python train.py --head_dim=32 --norm="layernorm" --norm_eps=1e-05 --bias="all" --tie_word_embeddings=true --init="uniform" --init_std_o=0.0 --init_std_up=0.0442 --beta2=0.95 --weight_decay=0.061 --schedule="cos" --final_lr_fraction=0.0 --batch_tokens=16384 --max_seq_len=384 --dataset="wikipedia_en"
Each number is 200 + 30 x the weight over its row's rms, rounded and kept within 0 to 999. Layers, rows and columns count from 0. The size before them is the row's rms in percent of the matrix's.

# up: layer 2 MLP up, 256x128, rms 0.143, rows 150-167, columns 0-127
# down: layer 2 MLP down (transposed), 256x128, rms 0.13, rows 150-167, columns 0-127
# gate: layer 2 MLP gate, 256x128, rms 0.138, rows 151-168, columns 0-127
up150,143,176,174,204,228,166,178,216,218,135,207,196,187,246,176,223,187,200,209,137,258,207,237,159,226,140,179,192,161,159,172,233,194,214,248,216,169,215,192,196,195,191,215,197,186,192,243,215,191,265,211,210,190,234,184,222,192,237,250,147,214,224,138,163,192,180,172,201,223,176,213,233,193,218,197,232,188,209,227,158,212,181,180,140,176,208,166,218,182,153,217,154,155,231,153,260,174,228,176,234,170,210,165,222,199,248,220,243,231,203,195,198,260,195,208,182,223,136,259,188,216,201,188,195,222,210,234,236,237
down150,119,205,203,189,167,199,214,178,249,215,162,222,225,216,174,142,213,210,200,230,192,248,247,200,203,265,185,174,197,199,165,191,198,194,156,136,190,177,191,173,204,187,226,173,173,181,205,210,238,201,260,203,216,226,143,233,219,244,226,170,230,196,182,163,239,226,210,223,195,189,167,154,183,207,201,163,208,190,196,233,210,249,137,228,242,252,209,193,269,187,221,111,156,206,186,178,239,170,173,227,161,258,183,234,230,223,193,163,206,163,163,178,275,215,221,219,204,192,184,162,200,187,235,198,206,205,225,213,228
gate151,108,157,229,143,195,147,222,202,213,196,204,264,220,237,238,183,195,242,176,151,170,169,230,223,205,190,223,170,214,116,171,208,264,202,139,180,178,221,190,210,195,241,150,194,165,187,206,200,181,244,157,187,188,232,207,203,225,204,241,215,241,164,209,226,190,200,165,173,219,195,230,203,227,194,176,203,265,196,158,208,209,245,175,195,207,209,140,178,199,175,169,198,129,213,165,192,165,219,214,205,206,211,173,201,183,188,200,203,148,154,229,136,204,235,200,159,189,187,187,239,213,236,250,183,209,214,270,214,202
up151,107,212,198,220,212,211,177,174,185,210,261,166,174,196,180,202,193,168,261,225,242,244,206,205,197,191,206,214,190,228,221,208,158,164,223,202,183,214,207,162,227,200,188,227,188,175,142,203,218,157,254,222,157,237,197,218,190,192,201,169,150,247,198,235,195,190,211,231,146,206,122,215,168,198,214,172,176,228,223,153,181,199,240,190,193,238,243,165,204,190,211,180,233,160,230,274,212,206,160,220,222,177,216,226,218,235,247,161,237,222,179,240,148,215,208,260,234,159,234,167,169,185,229,262,174,209,166,150,189
down151,107,218,203,193,165,217,259,224,202,216,226,156,174,207,231,191,247,188,165,193,209,139,194,178,228,197,182,182,162,224,242,191,246,210,202,183,185,248,170,154,244,132,205,235,185,193,160,193,162,161,196,207,181,193,218,199,130,181,176,110,225,177,242,226,221,187,223,242,163,193,240,148,154,190,218,195,233,236,224,212,249,173,220,187,173,209,210,201,236,218,230,177,248,200,210,213,166,234,172,159,149,209,179,216,196,221,242,191,213,198,140,216,231,241,175,218,199,190,211,199,226,223,206,197,152,204,188,218,128
gate152,101,159,254,170,252,200,200,217,151,194,162,242,205,228,218,192,236,183,213,215,185,178,146,213,210,225,188,240,152,226,217,181,187,219,176,207,186,198,215,210,189,226,185,208,213,198,218,186,208,223,171,172,134,153,203,153,211,227,276,153,222,204,183,187,248,209,208,102,134,198,231,190,195,179,212,163,244,199,169,218,186,170,220,209,194,196,206,196,144,226,168,220,206,163,183,178,213,182,258,172,209,220,245,165,124,214,222,155,173,239,211,194,227,220,208,212,161,155,166,223,218,194,238,235,203,227,225,228,169
up152,102,191,160,165,220,224,272,173,202,159,189,176,177,188,198,257,147,191,228,216,203,210,232,243,218,165,190,217,205,146,233,174,254,205,270,215,186,249,183,218,202,220,193,229,221,170,165,191,219,241,157,138,255,163,217,235,246,158,199,232,131,178,197,216,262,193,174,191,185,237,218,159,140,223,194,157,177,220,218,174,160,175,225,191,162,206,218,206,211,228,189,215,201,217,189,195,147,206,189,219,202,204,165,166,227,208,186,208,242,206,211,208,170,216,198,252,268,219,198,179,201,143,214,223,187,236,193,176,206
down152,106,208,226,153,169,201,145,289,251,200,231,174,200,197,256,208,219,158,188,187,173,144,240,193,232,233,155,262,198,223,182,207,203,252,209,161,186,156,178,185,214,230,241,193,165,228,223,173,211,193,168,215,153,173,186,211,193,190,223,217,161,213,209,178,189,240,152,229,200,171,169,251,175,206,209,234,199,202,224,197,230,218,216,160,243,189,188,191,129,210,161,225,158,178,150,167,222,201,218,167,226,170,161,180,241,218,225,235,224,243,224,242,211,157,240,214,211,181,147,214,203,190,200,173,197,225,240,225,194
gate153,106,202,192,223,221,150,214,206,220,184,170,176,222,227,188,237,220,143,170,236,196,235,188,221,189,239,220,207,192,261,211,196,211,217,175,187,236,197,215,262,248,187,175,249,186,197,203,173,150,249,198,255,261,189,183,156,173,183,261,163,197,217,197,223,194,189,200,153,211,158,213,190,156,242,214,207,188,218,166,244,192,232,215,161,198,148,223,159,221,201,175,184,219,192,116,201,133,181,232,179,132,183,199,209,168,204,197,174,171,203,198,184,226,261,185,183,139,181,165,218,187,213,225,158,161,191,223,228,213
up153,104,197,196,230,247,215,202,174,179,195,237,218,165,180,174,226,198,218,205,187,200,222,156,209,205,175,207,142,234,193,207,149,217,195,195,175,184,169,222,213,205,241,220,193,170,250,217,144,198,175,237,139,228,241,199,144,200,206,173,158,215,149,198,233,201,189,216,237,193,188,208,176,194,217,230,188,224,197,147,197,236,202,182,224,133,229,166,234,247,227,248,192,259,160,272,264,210,111,201,190,166,209,253,184,169,219,225,234,242,215,185,162,219,164,169,214,243,210,192,184,182,208,202,215,232,201,212,247,180
down153,104,241,222,182,195,195,177,151,186,195,206,161,163,166,237,237,197,143,190,239,153,185,196,176,227,170,221,181,145,195,171,131,252,226,201,178,192,254,178,218,215,231,186,221,206,155,195,204,235,206,196,191,196,208,209,192,215,177,215,228,207,179,102,249,175,237,216,252,168,217,199,194,176,182,143,161,191,226,169,205,170,227,173,235,149,187,173,138,242,178,206,197,160,201,212,204,191,196,195,204,253,210,229,265,197,214,224,211,212,221,175,177,175,180,239,218,221,230,248,251,187,172,193,222,221,181,251,243,167
gate154,104,215,255,275,219,169,160,219,235,187,218,196,197,220,218,226,211,257,227,222,222,181,224,228,238,216,199,181,209,185,238,210,187,151,183,201,211,122,203,208,241,252,188,250,149,239,220,194,182,207,156,209,194,176,180,157,160,205,221,176,216,235,216,219,224,151,193,170,172,248,191,210,231,188,149,198,164,242,197,197,258,159,208,226,177,188,236,234,223,210,178,216,183,177,244,198,188,187,262,196,179,105,182,224,227,220,214,207,199,167,209,180,171,208,201,211,168,166,171,171,180,220,154,222,164,229,176,197,144
up154,103,270,186,236,255,204,101,187,250,173,207,183,202,206,239,255,169,189,196,208,240,192,152,181,148,223,196,205,138,169,177,199,189,207,204,227,169,219,222,218,224,220,183,244,205,219,169,257,216,298,212,195,208,196,163,181,217,203,223,189,232,147,205,189,187,161,190,169,189,189,252,220,184,223,205,181,154,204,198,160,211,184,181,227,206,214,211,226,231,167,216,216,237,193,241,251,255,154,220,243,172,164,199,237,213,225,190,199,228,219,195,176,173,181,196,244,187,178,200,216,168,202,177,199,169,182,151,171,171
down154,104,225,194,175,200,208,210,236,181,159,197,206,189,205,218,242,172,149,132,250,258,278,172,213,177,233,173,175,149,208,192,206,171,198,242,218,194,165,237,185,183,175,161,249,203,189,240,201,222,244,227,186,190,209,154,201,222,202,217,207,155,197,238,218,205,191,172,212,224,223,196,198,208,247,196,117,227,231,249,166,159,204,222,243,188,185,242,162,165,183,230,164,209,182,220,250,191,162,171,203,209,199,235,193,140,263,191,236,227,191,191,152,183,224,210,198,214,210,149,222,221,173,141,216,181,225,225,179,185
gate155,116,181,271,248,201,197,175,185,152,240,221,200,143,185,201,278,204,252,201,193,230,215,208,200,160,170,240,216,217,179,201,188,213,187,176,180,143,196,232,168,223,230,217,219,171,212,186,172,178,209,174,226,194,129,203,150,178,184,198,195,212,237,242,196,142,189,181,162,198,180,300,190,203,207,139,194,217,177,232,234,219,236,243,181,190,255,159,198,182,216,179,163,237,251,180,199,207,163,205,189,140,236,211,245,211,204,204,140,203,202,214,214,175,264,200,194,181,197,191,189,204,198,240,177,229,203,204,184,195
up155,110,176,214,229,215,205,156,189,154,209,172,173,188,167,171,155,196,208,209,243,211,207,207,180,238,208,191,208,193,242,167,146,173,217,195,222,195,165,252,240,142,233,193,215,165,212,207,253,176,150,240,248,178,226,178,190,95,197,201,195,214,183,221,132,216,153,208,210,214,145,204,195,221,217,210,210,230,193,190,199,194,156,182,230,255,180,219,167,268,274,207,151,200,171,224,186,257,190,189,148,178,180,224,206,212,203,184,202,226,184,188,166,211,142,233,211,219,216,200,245,191,215,146,200,197,208,194,229,187
down155,105,215,173,165,219,165,168,160,219,238,194,180,164,194,163,147,254,188,238,224,200,194,251,213,236,110,182,174,204,213,187,207,138,202,176,200,190,161,207,246,232,209,183,195,237,126,189,224,144,185,213,206,176,245,178,249,248,210,229,184,242,225,179,209,192,214,156,227,213,171,184,205,219,219,170,144,169,185,230,188,217,236,162,202,194,204,222,143,182,200,200,152,189,154,196,199,213,154,204,194,214,244,215,211,236,172,198,174,205,166,163,194,220,224,209,241,179,225,191,206,171,199,155,195,233,192,228,278,242
gate156,108,228,194,212,195,196,191,223,196,195,241,162,132,198,196,207,154,165,220,183,210,207,249,190,199,210,155,241,150,198,239,150,244,147,209,227,203,229,182,164,223,241,236,235,206,213,211,149,224,201,217,254,212,177,184,198,243,189,232,189,256,247,209,219,195,187,206,210,184,169,259,226,221,203,175,187,196,182,181,150,233,167,189,226,187,235,170,121,152,205,202,185,188,247,161,218,163,224,191,215,157,129,141,194,185,151,201,184,237,202,196,223,208,259,220,217,189,234,223,193,190,194,211,139,184,226,232,219,231
up156,113,212,172,206,226,204,295,230,211,196,205,206,255,215,161,187,210,222,189,214,177,172,221,188,221,203,216,133,223,186,195,219,177,231,204,196,198,250,231,192,211,188,240,212,233,168,224,237,182,261,179,190,170,270,180,219,190,197,189,173,192,184,144,220,183,200,189,200,181,203,164,170,273,191,278,162,214,238,208,236,135,199,220,225,192,211,181,184,181,185,179,208,177,152,212,215,264,215,178,172,262,248,217,192,242,206,174,210,153,182,195,187,196,139,217,188,172,161,178,211,238,172,194,215,160,150,213,160,178
down156,105,162,246,259,246,174,158,228,185,214,183,241,177,183,215,202,241,192,161,156,155,213,181,225,151,206,216,163,231,161,211,171,196,190,180,221,188,228,215,225,196,161,196,171,181,235,231,206,240,201,217,235,170,224,144,198,183,190,200,192,161,164,241,177,131,223,276,233,215,188,129,208,160,165,201,188,176,182,203,216,139,197,136,183,201,228,226,214,199,178,193,212,204,176,215,216,187,202,251,160,170,181,277,236,190,243,251,243,216,243,230,184,204,202,225,200,167,178,202,188,169,223,193,198,215,169,239,206,215
gate157,103,200,158,157,222,216,203,193,201,189,168,202,240,191,185,196,206,224,178,207,224,178,257,254,225,187,205,194,173,251,231,161,196,236,198,228,178,187,140,205,276,188,226,257,222,240,191,205,244,246,156,206,159,230,222,179,175,150,249,233,218,174,205,230,149,186,213,184,200,184,186,172,220,225,250,148,164,228,211,210,144,197,232,200,180,188,178,171,171,202,228,209,180,191,198,231,229,256,144,179,236,166,149,179,221,176,182,167,185,165,223,214,224,188,170,137,205,229,214,207,147,220,170,233,174,241,204,243,218
up157,101,182,216,237,228,179,197,207,169,232,197,177,160,187,191,208,191,210,220,197,120,266,173,166,220,220,218,264,208,209,166,159,233,188,205,218,254,206,222,183,130,233,217,204,148,213,186,206,197,134,221,208,155,127,164,188,222,225,183,224,226,217,192,187,166,211,184,192,217,164,207,165,192,159,171,227,223,147,165,206,232,179,152,253,192,235,228,235,173,195,175,213,207,204,198,219,157,219,200,176,194,183,262,208,251,231,216,265,169,225,220,207,196,187,217,220,154,150,184,175,212,187,204,163,260,191,190,186,239
down157,099,178,184,221,176,230,175,216,161,235,211,222,222,170,202,201,193,213,193,239,228,200,195,229,196,250,226,218,221,188,156,209,148,253,156,223,155,280,165,260,179,166,181,169,214,213,218,221,215,185,149,209,202,173,219,235,214,195,216,223,204,227,197,158,228,135,211,195,191,196,199,163,194,202,252,182,195,215,238,210,271,186,216,159,128,177,174,254,198,184,234,235,186,168,177,191,217,164,187,199,204,161,279,223,173,225,203,164,198,247,202,196,197,182,185,194,258,176,148,174,204,208,203,206,162,144,167,244,214
gate158,100,198,183,131,239,194,219,173,170,203,207,225,205,241,238,167,178,184,190,162,218,156,175,207,210,234,249,190,208,207,160,244,230,179,142,198,172,176,195,190,238,178,168,172,223,207,240,199,176,225,203,170,178,229,263,226,209,227,259,143,176,208,206,195,211,220,161,148,209,212,209,188,169,199,174,192,254,190,167,226,185,215,222,228,202,152,221,176,185,152,229,155,157,221,218,194,184,185,221,218,195,170,193,156,160,235,227,203,207,210,224,160,175,191,254,169,165,166,251,293,237,244,228,184,209,210,219,223,153
up158,101,144,194,239,161,232,144,226,176,225,216,181,177,136,161,255,188,228,235,165,201,243,185,199,201,215,207,231,203,211,208,199,190,201,181,191,203,185,228,205,206,244,136,234,207,236,140,178,195,156,204,181,212,248,162,204,218,174,179,214,229,178,212,211,248,163,195,142,177,188,199,238,182,159,170,163,142,242,186,186,204,214,204,156,197,181,170,209,217,205,245,194,168,165,251,234,200,186,202,249,185,220,184,212,287,194,218,216,250,143,173,240,236,220,166,190,250,173,230,174,191,198,177,224,224,180,227,200,175
down158,102,155,236,175,209,232,244,257,214,220,223,180,189,167,184,209,194,198,176,144,272,237,214,198,181,221,148,187,167,215,257,215,185,255,235,210,177,192,190,235,197,149,206,204,178,173,153,248,191,172,201,206,240,204,178,190,131,213,183,182,252,168,262,203,174,208,205,228,156,154,161,197,213,174,153,219,184,210,228,228,227,142,225,194,184,242,183,237,142,242,206,197,228,237,179,152,169,198,177,211,200,176,203,163,180,231,168,201,162,158,247,238,240,217,162,232,178,223,197,205,228,204,205,197,178,188,199,234,213
gate159,105,209,226,224,202,221,169,188,150,190,185,140,220,230,181,189,211,171,212,244,213,205,168,200,212,250,190,243,201,240,195,136,236,185,190,216,169,234,159,156,235,204,204,233,174,229,214,228,220,176,204,224,183,170,180,160,147,210,204,168,242,254,225,152,232,168,226,140,194,202,204,221,199,212,195,219,249,197,206,193,241,227,173,182,213,144,216,200,171,251,193,197,134,195,197,184,210,261,161,159,168,196,198,200,197,163,227,244,206,188,206,185,161,246,171,218,209,229,207,202,199,183,140,141,147,227,221,275,181
up159,112,186,176,159,168,151,217,224,235,215,215,195,184,108,181,182,182,225,210,208,236,194,221,193,206,208,228,179,210,181,196,209,143,209,180,179,164,181,179,270,162,197,188,189,211,155,219,209,157,233,175,201,239,253,194,253,192,198,232,242,206,200,216,219,201,235,166,207,180,212,181,167,224,151,260,188,211,221,212,197,151,261,177,214,206,224,175,160,275,219,155,167,190,167,212,192,203,158,235,180,237,183,160,228,224,252,179,146,215,215,170,180,221,180,213,162,198,139,185,206,209,263,227,228,227,194,236,172,216
down159,107,186,198,212,206,153,264,216,221,207,241,194,186,191,232,245,185,222,171,202,244,170,191,192,192,205,178,188,184,153,203,187,201,217,174,203,198,150,200,247,157,189,217,195,244,213,222,172,159,190,171,147,221,250,268,210,191,188,177,226,198,144,194,245,125,219,161,238,224,218,200,143,196,140,180,138,153,199,224,175,263,155,186,251,154,242,188,158,241,170,174,195,214,220,199,213,165,184,234,208,242,198,208,183,203,233,186,193,232,223,185,218,169,208,212,224,206,204,233,174,188,250,228,252,212,197,191,149,209
gate160,103,225,185,152,225,241,177,141,143,214,159,145,193,207,243,180,194,146,175,224,195,206,188,173,179,180,221,222,200,241,164,238,190,167,206,207,244,194,193,145,269,201,187,212,188,235,177,142,171,210,250,266,140,201,245,247,220,166,198,232,176,176,252,227,215,190,175,176,217,197,210,182,182,190,231,201,247,202,227,224,134,191,168,299,205,190,183,173,193,244,197,191,210,190,192,214,217,212,194,191,203,206,234,200,214,165,155,215,164,198,218,230,202,203,239,191,196,198,203,284,210,198,176,198,221,189,211,185,221
up160,099,147,162,223,222,159,218,184,216,229,176,163,212,162,195,242,209,227,281,187,184,189,183,244,254,220,175,183,228,185,231,243,229,225,235,166,242,244,218,213,193,235,172,217,186,208,183,198,173,150,147,250,175,230,144,172,183,207,235,215,176,237,228,169,253,199,219,209,201,206,143,172,205,150,173,205,170,191,194,216,217,215,225,202,170,225,236,207,202,170,201,140,160,175,207,161,192,233,156,151,224,160,204,220,176,194,246,209,146,192,215,229,197,154,233,210,238,186,260,196,215,178,253,219,219,175,188,188,198
down160,101,244,220,242,214,220,221,216,184,241,149,163,208,211,170,221,198,189,200,206,180,166,162,197,125,177,116,168,225,195,212,210,224,210,217,226,213,219,242,201,175,267,211,223,213,182,159,248,206,211,186,148,188,246,185,123,188,234,209,192,202,235,196,237,176,238,146,200,150,190,165,176,188,179,181,194,152,241,219,177,204,201,220,143,229,227,189,193,230,230,266,174,201,217,219,174,179,190,206,189,265,208,180,216,195,187,275,184,219,179,219,193,193,177,187,241,206,253,227,181,174,148,201,198,203,176,194,248,202
gate161,103,238,199,199,196,150,208,137,208,201,267,218,212,163,197,165,193,191,250,190,182,164,198,167,265,201,195,228,183,161,271,254,230,151,215,241,180,170,199,214,218,293,201,212,187,184,221,195,225,222,186,200,216,212,182,214,210,227,250,177,219,250,204,204,204,221,222,187,178,222,177,232,236,187,157,198,191,234,159,186,225,218,182,168,227,265,188,162,196,220,211,190,200,185,168,178,201,212,202,158,194,194,197,232,121,202,207,205,233,168,232,220,199,183,229,233,209,134,262,218,149,190,144,192,167,197,187,199,160
up161,100,196,208,198,221,208,214,244,163,181,250,221,234,179,209,262,196,180,213,129,193,242,202,183,243,156,186,188,177,170,230,273,157,263,183,204,214,231,176,203,277,236,219,190,204,214,221,183,201,252,182,184,220,249,221,191,224,212,241,227,193,243,164,171,179,211,214,188,167,223,201,203,211,204,138,201,199,236,200,171,219,212,219,157,198,233,190,213,167,133,243,158,171,166,163,230,206,224,188,222,221,178,208,165,156,170,199,175,140,200,190,230,241,199,168,204,237,185,247,192,141,165,178,173,195,181,226,204,167
down161,103,177,123,123,213,231,189,231,244,197,226,174,213,210,164,197,204,199,188,196,238,268,163,198,183,223,155,196,264,174,219,149,234,226,167,181,234,158,177,198,219,161,206,176,211,222,183,166,266,179,140,186,211,199,198,179,151,192,180,211,173,239,201,199,156,193,239,230,221,218,219,134,200,186,194,215,169,204,229,218,228,168,194,256,236,223,191,241,221,189,258,213,171,198,248,211,156,193,201,165,184,205,185,232,196,270,217,178,229,217,174,210,161,199,171,177,236,214,192,180,228,237,203,192,165,161,168,211,209
gate162,098,208,220,174,208,227,157,236,150,180,133,246,226,214,238,182,205,216,244,245,191,181,213,177,261,218,157,202,114,207,214,182,191,239,169,224,178,194,196,178,191,161,218,223,216,226,193,242,219,225,209,162,218,217,181,146,192,220,241,184,225,203,171,172,226,203,183,157,192,170,196,215,203,201,214,179,191,200,175,173,170,201,144,179,210,177,210,221,190,270,170,189,103,186,221,177,181,230,221,231,221,157,205,174,211,143,181,176,236,186,211,200,226,235,189,189,175,204,245,221,251,221,135,243,202,222,212,255,189
up162,094,160,216,137,179,242,212,202,212,219,197,191,279,222,200,174,189,206,182,208,138,165,238,205,205,190,248,166,202,256,158,168,172,189,182,199,240,202,255,154,237,151,206,162,225,187,192,183,124,204,216,174,142,240,195,202,192,154,169,176,201,159,174,196,263,193,194,221,243,204,161,186,226,215,177,184,181,197,223,249,156,234,215,220,239,202,208,210,215,192,259,191,251,230,200,208,191,192,195,195,238,224,262,164,175,188,208,179,191,211,197,175,210,152,152,178,187,218,168,215,216,215,189,219,169,149,250,224,189
down162,098,195,234,172,206,228,192,222,163,176,201,210,210,187,191,181,167,209,244,187,187,203,189,247,190,222,211,229,238,176,225,221,194,154,216,168,262,168,230,157,137,186,241,206,246,212,239,234,172,209,185,186,207,189,186,189,180,190,190,203,289,230,183,175,224,228,213,231,189,187,169,276,240,165,169,177,218,195,164,199,207,185,220,158,228,218,203,176,236,189,162,220,242,220,127,199,159,213,224,174,193,214,219,263,264,231,186,199,217,189,238,150,230,193,219,167,240,172,167,154,154,171,216,146,178,189,229,188,237
gate163,104,197,185,214,260,215,207,185,174,210,204,197,183,204,194,206,217,162,193,172,145,239,194,243,149,185,246,249,213,215,204,205,198,130,184,202,169,199,205,188,241,248,173,201,201,245,192,142,201,197,233,240,178,165,184,192,142,165,214,217,225,239,220,222,160,190,193,190,225,142,239,228,235,201,183,200,166,171,193,201,215,204,183,255,168,266,227,156,170,224,207,192,221,215,231,199,239,244,214,232,180,207,235,224,168,209,177,176,225,180,260,187,181,165,269,190,126,171,248,261,236,237,163,191,197,211,217,208,202
up163,097,196,203,171,209,212,234,199,219,210,217,220,236,207,166,140,191,188,177,223,174,222,107,226,193,175,254,178,216,215,191,258,177,153,229,213,158,167,164,203,233,215,247,225,252,208,206,208,192,172,251,178,169,221,192,212,223,154,177,223,188,197,210,234,168,197,252,150,229,170,176,215,222,163,216,166,185,231,196,234,198,187,158,236,163,236,241,189,194,187,256,162,241,191,219,156,223,151,240,217,211,226,253,250,181,215,153,229,172,179,226,241,200,186,247,171,166,172,215,206,208,217,162,227,207,220,190,179,247
down163,102,262,145,197,297,216,205,207,165,167,189,193,207,182,213,199,229,148,218,108,208,211,185,215,193,196,230,236,215,227,195,182,190,241,222,180,219,185,149,143,244,228,191,194,190,223,237,135,195,205,175,225,243,175,131,222,219,229,170,220,196,235,184,183,211,201,217,196,191,232,233,216,202,193,189,218,212,174,174,193,211,215,175,212,191,210,166,175,171,244,184,190,185,211,183,184,218,186,264,167,185,185,225,240,209,258,194,198,180,150,245,182,200,171,227,210,246,171,169,167,194,215,222,262,195,197,176,280,203
gate164,101,187,198,144,231,214,236,208,163,224,238,234,220,207,275,131,234,193,209,157,194,144,167,209,218,180,200,210,234,193,192,224,175,208,215,162,222,210,247,174,175,170,201,181,192,204,221,166,146,238,178,213,176,172,194,260,235,180,211,160,195,224,209,201,221,215,226,192,171,135,247,185,214,186,162,146,215,199,208,184,141,204,199,204,194,195,173,221,196,201,228,142,160,246,180,195,215,173,184,266,233,219,176,196,176,145,176,196,203,210,220,173,196,155,232,247,206,196,236,186,241,156,190,210,173,232,284,174,206
up164,103,225,184,177,187,181,201,246,169,193,226,209,226,231,208,147,196,197,224,233,186,167,237,199,208,275,163,180,163,221,224,200,219,199,213,180,170,195,205,210,195,182,209,181,174,217,253,208,123,216,165,244,180,201,192,260,182,216,152,214,219,200,202,169,258,212,181,221,212,152,210,159,231,193,163,158,235,192,202,152,188,220,176,234,223,222,151,189,225,205,188,187,203,180,216,214,195,138,83,218,218,222,186,167,184,194,200,203,150,168,200,184,260,160,171,246,231,208,237,222,228,177,195,228,179,187,267,214,199
down164,101,198,154,143,222,239,214,195,226,158,201,233,208,186,251,200,223,209,184,246,214,210,221,216,203,144,201,221,252,160,163,179,183,176,218,151,180,149,213,149,233,199,235,167,234,190,269,210,150,145,187,211,147,228,237,218,214,161,203,210,214,242,223,203,225,210,220,208,172,189,167,203,215,225,222,130,220,184,200,219,229,191,228,234,194,154,155,227,184,187,187,179,221,272,198,172,207,177,219,210,184,209,175,203,238,220,189,197,219,175,211,122,147,147,270,230,215,204,185,224,193,183,219,175,195,230,205,194,239
gate165,100,186,205,147,237,213,167,193,222,214,177,182,172,183,225,188,169,215,248,219,167,222,177,195,250,237,233,212,167,224,189,240,259,179,135,206,162,230,243,177,221,224,194,185,212,235,193,201,171,234,182,181,233,177,233,213,205,253,222,164,236,198,189,216,217,196,205,117,163,243,208,214,252,192,208,203,233,204,147,227,200,205,208,181,227,155,172,182,145,191,169,190,179,185,195,165,222,242,245,235,224,211,235,226,196,171,237,117,179,176,221,159,209,198,199,207,205,122,185,271,163,227,213,215,193,189,205,175,183
up165,100,204,227,206,187,190,169,240,249,137,173,221,178,210,196,195,233,146,180,209,207,259,245,239,192,227,192,211,198,142,159,175,151,166,198,176,172,200,207,215,187,121,123,193,227,179,179,225,202,216,258,168,222,181,210,228,179,179,178,242,175,184,253,206,163,182,163,191,192,198,229,230,183,191,202,209,210,208,230,195,182,182,162,216,197,169,180,190,239,201,199,187,251,193,220,260,237,188,213,211,160,254,159,240,236,224,179,222,248,205,199,185,214,274,190,263,225,245,174,177,190,187,155,203,209,244,196,176,209
down165,102,180,193,212,193,213,242,239,220,210,250,190,221,151,237,199,188,204,251,218,201,218,211,143,207,197,180,174,268,230,225,219,182,270,218,249,240,202,189,233,210,151,184,201,232,221,273,175,187,179,228,212,156,161,245,197,169,228,212,204,211,151,225,235,219,181,247,197,199,179,143,237,188,198,194,206,195,222,149,210,187,157,195,162,181,185,195,236,179,228,130,179,187,199,152,229,217,194,193,173,169,190,210,149,135,197,226,226,174,202,184,197,174,193,243,176,197,250,226,172,196,204,200,145,176,126,201,175,188
gate166,095,242,199,160,186,191,227,193,155,189,246,189,207,182,163,218,197,216,163,184,159,175,209,175,170,206,149,181,145,182,216,205,208,169,164,142,181,203,270,169,203,189,156,174,173,225,234,152,217,211,146,229,207,200,182,221,213,165,237,237,218,191,172,177,238,192,182,160,200,169,160,220,216,209,165,203,243,220,190,222,221,223,300,235,234,224,179,214,212,208,182,214,252,214,146,231,254,164,206,230,174,187,176,191,202,166,259,193,226,228,199,135,184,191,206,183,220,203,211,207,197,244,202,144,158,175,253,186,188
up166,092,165,218,267,178,167,168,159,248,223,227,203,189,186,167,175,170,243,197,227,176,281,166,167,204,249,216,174,212,183,193,207,242,182,185,188,177,186,199,247,197,203,196,220,215,193,177,204,179,188,161,238,212,175,210,165,148,179,168,246,221,216,226,168,165,141,238,175,230,167,208,224,201,157,214,214,184,158,221,212,265,249,194,166,191,215,207,199,219,185,205,190,173,199,200,163,248,209,201,187,138,203,226,230,187,255,207,149,184,201,148,178,236,217,160,188,255,194,226,194,138,242,244,226,251,198,225,215,210
down166,100,181,227,259,202,167,219,185,160,193,219,183,243,159,216,239,234,215,191,189,170,182,176,264,208,227,145,192,202,192,215,201,278,218,241,217,151,217,196,206,227,210,199,236,122,211,143,194,182,219,215,217,223,187,212,211,181,195,210,178,187,206,217,184,187,172,229,113,180,216,232,218,189,149,180,257,132,201,173,204,257,199,244,177,186,192,208,205,237,232,212,192,170,205,236,207,159,185,193,206,248,190,207,190,192,190,196,187,263,181,200,230,192,235,154,152,233,144,172,185,223,183,162,231,153,247,187,205,182
gate167,103,217,160,186,219,184,153,153,193,231,227,163,188,193,212,190,170,224,182,205,188,178,233,202,177,207,172,236,240,239,205,166,209,195,198,213,185,179,222,140,167,155,222,209,248,181,168,234,227,162,177,169,203,237,219,216,239,198,218,223,255,205,181,212,207,191,191,218,190,149,207,212,180,187,253,214,227,171,211,198,174,177,242,235,217,192,236,204,149,228,176,150,195,184,223,122,201,208,162,197,147,159,234,231,215,216,246,222,222,247,198,171,140,142,181,269,198,201,196,210,234,236,292,208,153,188,223,194,206
up167,098,180,196,198,192,182,211,210,161,166,189,213,213,194,176,153,192,197,238,209,203,184,251,172,296,158,194,168,147,189,181,190,167,200,210,222,238,205,202,220,222,221,161,179,208,201,264,234,187,222,224,235,196,246,241,213,172,260,177,139,191,150,178,205,214,184,197,176,187,197,156,154,200,168,258,204,281,187,231,218,168,202,212,161,222,178,144,227,200,202,215,219,187,215,183,261,167,199,178,174,136,198,215,197,193,212,238,191,229,236,225,179,251,175,188,197,238,189,201,191,192,158,221,259,235,212,242,177,241
down167,105,241,128,209,212,168,222,192,199,258,189,144,186,194,171,182,186,192,182,190,236,148,227,194,166,234,237,247,184,162,195,188,265,209,179,185,197,188,148,178,208,163,215,134,207,177,219,272,191,216,243,243,182,199,200,164,219,192,234,164,206,210,182,219,201,196,204,198,190,234,190,121,177,217,174,185,196,203,155,145,203,211,220,217,239,198,192,268,189,163,190,229,219,208,230,175,192,187,185,186,141,241,191,187,172,209,161,206,174,183,177,181,232,222,198,244,212,190,217,196,246,193,200,223,198,231,190,283,266
gate168,099,189,204,180,242,251,257,108,174,247,205,177,212,225,245,204,183,219,186,257,199,197,195,217,232,185,208,241,215,232,239,192,222,210,155,234,223,194,180,184,194,172,171,261,170,223,154,192,174,197,221,183,193,207,277,171,223,137,199,207,179,169,214,207,202,142,186,141,168,159,166,171,220,181,211,180,188,250,224,195,204,176,251,226,144,210,247,174,205,228,224,167,196,207,212,150,183,246,190,176,209,214,241,171,236,177,228,197,212,183,167,202,180,156,175,212,187,198,204,205,184,252,181,214,182,204,165,212,142